Weights of a small transformer language model.
Size: 13 layers, width 64, 2 heads of 32, vocabulary 2048, 0.796M parameters.
Architecture: RMSNorm before each block, rotary positions, no biases in attention or MLP, untied embeddings, capped logits.
Training: a variant of SOAP for these matrices, 94M tokens, 2859 steps.
Each number is 128 + 24 x the weight over its row's rms, rounded and kept within 0 to 255. Layers, rows and columns count from 0. The size above them is the row's rms in percent of the matrix's.

# layer 8 MLP down (transposed), 128x64, rms 0.223, rows 83-99, columns 0-63
size [ 97  86 110 101 106 106 105 109  95 103 112  91  97 110  97 103  99]
[[147 117 103 141  97 138 136  94 141 115 130 101 106 166 126 116 109 215 173 177  99 122  79 146 128 143 144  92 115 143 108 109 149 118 111 108 151 128 130 151 125 138 130 138 100  97 112 134 129 126 161 133 138 109 143 149 157 108 135 125 139 147 175 145]
 [ 97 149 154 131 134 122 139 135 119 102 132 112 162 108 140 106 142 149 164 127 135 122  98  75 104 130 122 143 121 131 121 105 142  86 149 108  97 118 107 114 109 151 128 110 120 133 105 136 128 156 109  94 129 190 172 141  99 124 141  89  75 123 167  79]
 [103 137 159 133  79 157 134  97  93 143  98 115 122 111 134 126  91  82 102 145 119 135 120 146 120 134 120 119 118  73 126 124 121 137 132 116 149 117 115 101  96 160 148 152  89 166 118 145 145 114  93 114 130 182 157  97 144  90 109 108 154  92 106 136]
 [122 144 115 138 110 146 175 124 125 151 133 136 154 127 124 121 127  70 103 108  99 163 172  94 128 130 101 159 120 165 152 139 149 155 135 174 153 104 133  95 111 173 143 143 164 113 124 114 104 103 124 160 145 168 121 136 113 156 142 164 123 137 164 149]
 [ 98 170 108 103 148 125 112 141 170 139 136 107 164 139 134  91 132  99 134 115 134 101 181 147 160 130 145 100 102  93 170 121 124 149  89 108 119 126  81 140 139 134 149 144 128 160 125 128 133 127 149  85 126 159 135 145 126 107 113  96 163 132  89 165]
 [105 109 126  92 130 143 129 117 126  99  73 126 116 118 113 182 152 125 137 151 124 108 125 122 107 133  60 126 130 115 120 121 106 156 119 154 171 129  55  97 136 125 148  89 115 142 126 145 130 108 123 172 151 119 149 112 127 159 136 125 101  98 158 134]
 [146 125 118 153 104 134  78 138  76 128 110 155 121 125 127 111 138  94 111 126 115 113 137 153 111 144 120 127 148 114 105 103 131 140 119 125 112 163  75 149 184  98 134 110 132  87 137 144 154 144  88 126 122  86 122 107 171  86 124 126 129 119 182 147]
 [161 120 185 120 116 108 107 145 168 169 117 162 144 132 125 166 152 114 115 146 135 140  96 121 154 127 104 137 165 121 140  99 154 168 132 100 155 159 150 131 113 152 123 129  87 120 102 136  93 100 124 117  86  99 128 170 120  76 143 131 140 119 140 131]
 [158 117 143 145 127 104 122 123 141 127 129  79 168 171 176 120  92 139 107 118 144 147 116 105 150 102 133 141 147  74 142 158 120 100 127  93 120 108 144 133  96 133 169 132 119  79 113 150 128 134 114 143 115 145 121 166  97 159 104  77 107 144 126 108]
 [100  72 148 152 109 154  82 140 154 129 137  94 163 138 163 114 123 131 108 125 158 118 120 117 130 131  85 117 122 156  93 104 115 107 136  92 116 131 105 134 118 161  84  99  97 161 174  87 109 121 102 130 125 162 143 125  93 125 108 121 127 121  99 146]
 [118 134  89 128 102 168 121 107 135 140 141 138  92 153  79  87  98 142 130 103 143 105 127 171 114 113 115 102 120  87  78  94 120 102  85 114 171 122 134 125 117  94 127 138 111 137 152 135 139 107 133 125 144  79 102 130 153 114 122 131 109 128  94 168]
 [123 145 113 113 137 111 161  98  76 112 123 110 122 107 118 131 100 135 152 138 111 148  98 138 148 147 147 124 145 101 145 136  61 108 156 130 173 115 163 107 177 127 142 147  91 126  89 157 103 118 126 151 155 101  94 127 147 166 146 142 142 151 138 101]
 [152 119 181 134 121 149 152 156 138 140 102 131 139 127 146 136 168  59 134  84 101 133 138 135 159 139  89 108  95 149 144 127 134 121 122 142 140 135 122 122 111 141 135 123 162  89 133  92  96 109  93 144  97 127 111 121  89 117 115 118 120 121  59 136]
 [134 128  51 140 171 160 179 147 101 124 117 143 135 113 102 122 155 122 117 102 130 120 140 122 140 128 129 106 117 194 127 105  88 140 173 131 140 134 114 102 145 119 167 144 101 100 134 134 116 117 142 136 159 126 131 112 133 110 105 131  92 146 179 119]
 [123 111 135 155 129 109 158  88  97 147 125 112 121 126 125 166 115  87 108  93  78 129 189 166 127 148 111 139 129 150 121 140 120 134 140 108 125 152  90 161 106 135 108 132 135 112 129 157 118 138 136  96 116 165 104 116  91 146 124 163 146 117  77 172]
 [106 119 101 137 104 137 158 118 131 186 121 143 116  83 113 145  96 143  61 127 126 151 117 127 135 132 146 137 108  86  95 141 188 147 112 145 115 106 148 153  92 144 138  99 134 132 108 143 165 114 146 127 109 155 127 150 126  96 133 117 147 132  93  88]
 [142 129 113 168  88  72 154 120 131 183 118 131 128 125 127 125 136 143 111 108 132 142  76 121 129 157  94 139 158 111  86 123 110 134 161  94 102 143 105 130 166 163  98 117 125 144 145  71 110 137 102 131 148 135 111 162 155 114 125 140 157 116 126 105]]
# layer 8 MLP gate, 128x64, rms 0.394, rows 84-99, columns 0-63
size [ 99 107 102 100 107 101 109  97 117 104 104  88 104  92 103  86]
[[ 92 131 143 149 126 174  98 157 112 117  96 144  71 125 118 130 146 118 111 125 130 113 164  97 139  95 128 126 117 133 126  97 113 151 129 110 158 122 137 195 141 136 143 149 148  95 155 108 140  74 121 122 121 142  98 185 161 153  92 127 126 129 124 125]
 [103 166 132 117 133 138 107 124 163 171 147 126 137 112 130 116 126 109  91 156 137 147 149 144  77 123 107 141 149 119 134 170 114  87 104 100 134 101 127 110 134 167  89 103  75 143 132 111 134 108 141 100 114 120  94  96 106 111 153 118  86 124 116 174]
 [129  96 161 133 165 137 119 118 145 101  82 121 130 127 103 132 139 155 116 139  95  99 174 176 110 117 100 146 122 113 172 165 144 122 121 129 133  76 123 130 123 140 164 124 111 113 139  97 132  90  94 173  98 110 100 118  92 111 121 145  89 140 125 114]
 [144  99 136 153 174 131 125 126 114 142 118 142 101 159 147 101 145 138  92 141 131 129 152 157 106 130 138 114 192 125 194 109 122 139 133 162 136  97 183  73 138 135 140 110 118 109 100 114 137 147 108 190 135 133 128 114 145 133 121 132 110 137 107 128]
 [156 122 126  99 159  95 118 171 126 126 113  94 108 127  95  85 116 113  97 109 117 146 115 126 132 150 135 142 110 143 163 149 135  97 109 133 159 142 132  89 142  75 153 167 145 159 110 131 133  87 165 134  92 117 116 125  66 121 132 158 136 110 145 138]
 [134 164 125 125 140 133 143  93 169 138 181 158 127 112 112 102 140 162 145  83 115 105 164 188 124 154 119 108 120 137 141 158 140 147 135 142  82 115 155 166 101 116 137 111 128 120 124 170 157 141 148 161 114 131 139 111  98 144 118 144 131 134 100 172]
 [ 79 169 152 137 120  99 101 133 161 128 118 118 117 173  96 114 123  93 129 123 130 150 152 147 137 144 164 131 122 125 101 166 127 167 106 105 103 191 101 109 142 157 126 112 178 163 120 155  93 124 115 118 122 166 145 123 129 129 154 124 129 112 149 149]
 [138 134 101 166 133 170 119 115 128 163 124 139 150 133 103  99 162 110 122 125 111 139 171 155 157 144 142  96 125 119 132 121 114 128 101 131 108 175 140 111  89 179 136 105 145 142 165 152  80 132 126 151 144 184 100 133 152 165 109 114 105 154 128 110]
 [119 180 124 164 157  86 116 162 131 170 131  93 114  97  90 146 118 138 147 148 102 132 154 126 124 135 116 137 148 129 151 156 107 126 170  93 144 122 148 140 141 142  89 105 134 120 134 137 152 148 113 131  80 115 109  72 175 121 112 138 122 111 163 145]
 [137 145 148 141 127 138  98 118 124 116 121 138 146 107 110 129 135 123 131 115  98 148 164 135 141 185 115 158 130 137 106 122 109 100 121 142  39 148 117 100 136 144 112 124 115  82 103 131 132 114 103  56 125  84 137 118 104 126 133 159 156 143 113 106]
 [148 103 142 126 104 163 138 122 127 165  91 140 115 129 112 150 116 139 140 161 122 129 126 149 165  79 142  75 112 109 113 120  68 155  93 153 149 117 156 122 115 123 135 100 164 123  90 108 130  94 127 143 144 109 138 166 113 137 158 185 129 107 137 131]
 [147 124 130 140 157 107 150 135  62 168 108 124 119 141 149 137 107  95 125 111 125 109 121 115 131 143 110 162 158 159 137 174 132 139 111  91 117 148 157 141 140 114 107 132 137 106 100  93 129 160 117 161 121  91 143 182  96  71 120  96 134 139 114 135]
 [155 160 132 188 136  92 139 105 141 115 107 136 145 120 116 108 139 119  76 116  90 142 118 133 146 183  96 116 140 165 141 139 157 121 151 155 112 127  81 106 144 122 124 148 128 137 145 141  93 176 134  76 127 143 112 139  95 122 138 156 121  99 111 112]
 [140 164 144  99 176 127 102 105 122 155 111  72 118 154 146 114 129 143 122 144 149 104 127 137 123 141 143 142 141 139 122 142 143 149 157 124  81 142 116 139 108 149 149 108 171  84 126 117 169 147 135 123 172 181  99 183 130 105 107 120 108 154 138 129]
 [154 116 150 132 133 118 115 146 150 110  90 113 152 134 143 105 114 112 110 137 149  92 159 143 111 132 118  94 142 120 104  91 110 115 205 133 126 113 102 131 110 149  88 133 135 123 108  90 168 141  96 137 135 144 163 166 101 115 108 154  87 151 169 120]
 [115 137 145 111 127  91 150 116 131 136 112 140 139 113 106 132 136 129 137 156  76 164 133 113 133 126 130 149 129  82 144 119 133  95  98 139 139  99 119 169 146 149  92 124 125  76 108 113 171 134 120 171 160 100 179 125  92 109  74 158 131 120 116 151]]
# layer 8 MLP up, 128x64, rms 0.35, rows 84-99, columns 0-63
size [ 81 107 101 108 108  96 107  98 103 112  91 106  98 101 104  96]
[[108 106 121 116 105 136 128 136 137  92 151  65 103 180 141 134  93 143 135 155 104 133 133 101  81 105  97 111 107 135 119 126 118 145  72 122 124 138 126 128 141 115 169  99 124 137  88 178 139 126 139 141 112 131 118 160 121 124 113 124 125 186 128 165]
 [155 131  80 148 151 117  95 142 136 128 162 127 127 112 107 125 144 151 181 129 137 146 139 151 123 116 149 142  95 118 132 144 132 131 121 152 133 118 175 170  89 146 113  85 143  79 159  95 161 124 111 153  97 109 102 131  88 140 163 157 163 124 145 127]
 [ 94 115 160 142 146  89 131 162 127 125  90 168 127 129 178 144 117 134 170 161 114 130 143 118 108 124 114 114  97 109 107 164 151 169 141 133 155 105 108 126 126 116 177 124 146 109  98 111 119 129 152 143  96 140 136 172  85 121 115 110  76 125 131 149]
 [147 131 135 113 109 114 137 134 133 136 103 180 137 168 131 162 128 144 151 142 136  90 127  88 120 107 140 156 132 117  68 129 125 110 176 110 145 146 129 118 143 137 114 118 160 125  87 149 157  48 150 106 107 123 123 106 112 148 146 130 147 133 172 123]
 [136 140  67 138 114 109 129 119 127 109 153  89 145 153 110 103 115 104 165 136 108  85 152 113 125 123 136  74 112 143 108 143 100 113 132 136 120 140 122 148  57 127 167 104 136 158 129 131 110 129 160 134 155 125  85 131 129 163 123 133 183 129 114 134]
 [159 134 122 131 122 160 134 101 109  98 130 141 122 147 129 163 104 149 106 113 155 136 105 132  90 143 142 130 177 134 131  62 115 130 186 163 130 166 143  89 131 124 128 101  93 119 108  87 141 152 120 104 151 120 134  86 147 108 115 112  97 138 126 160]
 [109 121 119 114 157 130 131 150  98 142 130 170 106 133 132 140 124  96 132 100 101 115 141 113 103 101 131 120  78 103 146 154 104 136  96 104 149 132 141 136  88 151 112 100 141 133 118 110 151 171 170 133 116  93 113 106 156 128 132 119  69  66  91 132]
 [173 128 150 102  79  89 154 107 155 131 135 108 160 124 137 144 144 126 137 144 139 137 137  75 186 158 120 135 137 112  98 139 171 101 107  81  93 166 119 128 120 158 149 119 136 146 166 155 140 132 147 136 130 133 131 121 167 132 119 136 105 122 164 149]
 [133 176  95 156 140 160 136 111 140  88 189 152 110 109  91 110 130 110 113 121 109 135 101 113 158 126 109 135 121 119 115 111 109 122 121  90  90 138 168 101 120 163 171 120 126 113 148 134 147 137 130 118  89  85 125 119 135 140 114 168 136  80 147 152]
 [162 116 143 104 122 132 147  93 120 159 113 176  82 120 125 103 132 126  88 165 119 128 119 200 119 124 119 112 141 111  85 102 143  87 100 137 136 149 156 138  95 134 114  91 102 113 116 115  95 113 114  95 154  85 120 125 128 108 121 130 122 123 122 161]
 [161 148 103 126  99 121 130  82 174 159 187 125 117 130 111 118 121 133 120 125 183  77 183  96 122 119 142 101 140 121 131 143 135 129 143 120 102 124 104 157 100 105 110 135 143 112 152 128 115 137 140 140 115 180 117 154 114 136 160 170 142 120 152 130]
 [114  75 117 147 110 116 151 133 122 127 132  97  89 128 112  98 164  86 114 118 118 123 128 134 130 136 131  46 143 122 106 139 124  86 102  91 164 155 142 124 146  86 137 120 110 118  91 128 132 137  89 109 144 112 141 152 161 128 162 128 144 103  96 133]
 [137 161 150 139 106 122 124 123 143 147 108 163  78 116 160 120 127 109 108 139 151  92 157 118 121  84 140 131 140 141 131 136 155 121  71 115 118  83 137 138 142 172 157 147 134 136 104 126 100  94 138 152 150 141 128 129 136 140 153 112 161 137  48 140]
 [154 155 161 113 118 129 114 174 118 140 147 109 164  83 121 133 133 128 132 193 134 134 128 133  95  87 156 136 148  99 113 131 131 146 119 122 120 106 143 103 133 127  86  80  94  83 113 124 105 157 121 132 185 136 125 127 151 147 147 135  83 140 135 114]
 [ 66 124 109  86  73 126 140 105 112 150 160 126 162 126 114 117 107  94 135  94  96 106 112 152 130 128  96 112  94 130 146 147 155 116 112  87 125 125 149 116 105 153 146 116 131  78  76 126 138 115  84 117  98 129 110 161 141 121 144 122 133 136 130 140]
 [144 139  65 158 134  79 138 125 135 104 144 146 122 193  69 134 128 154  77 112 145 119 116 174 156 119 106 101 106 124  94 116 123 113 135 135 106 123 140 127 125 132 106 104 131 140  91 124 124 160 139 129 135 115 106 160 138  99 135 133 118  88 129 157]]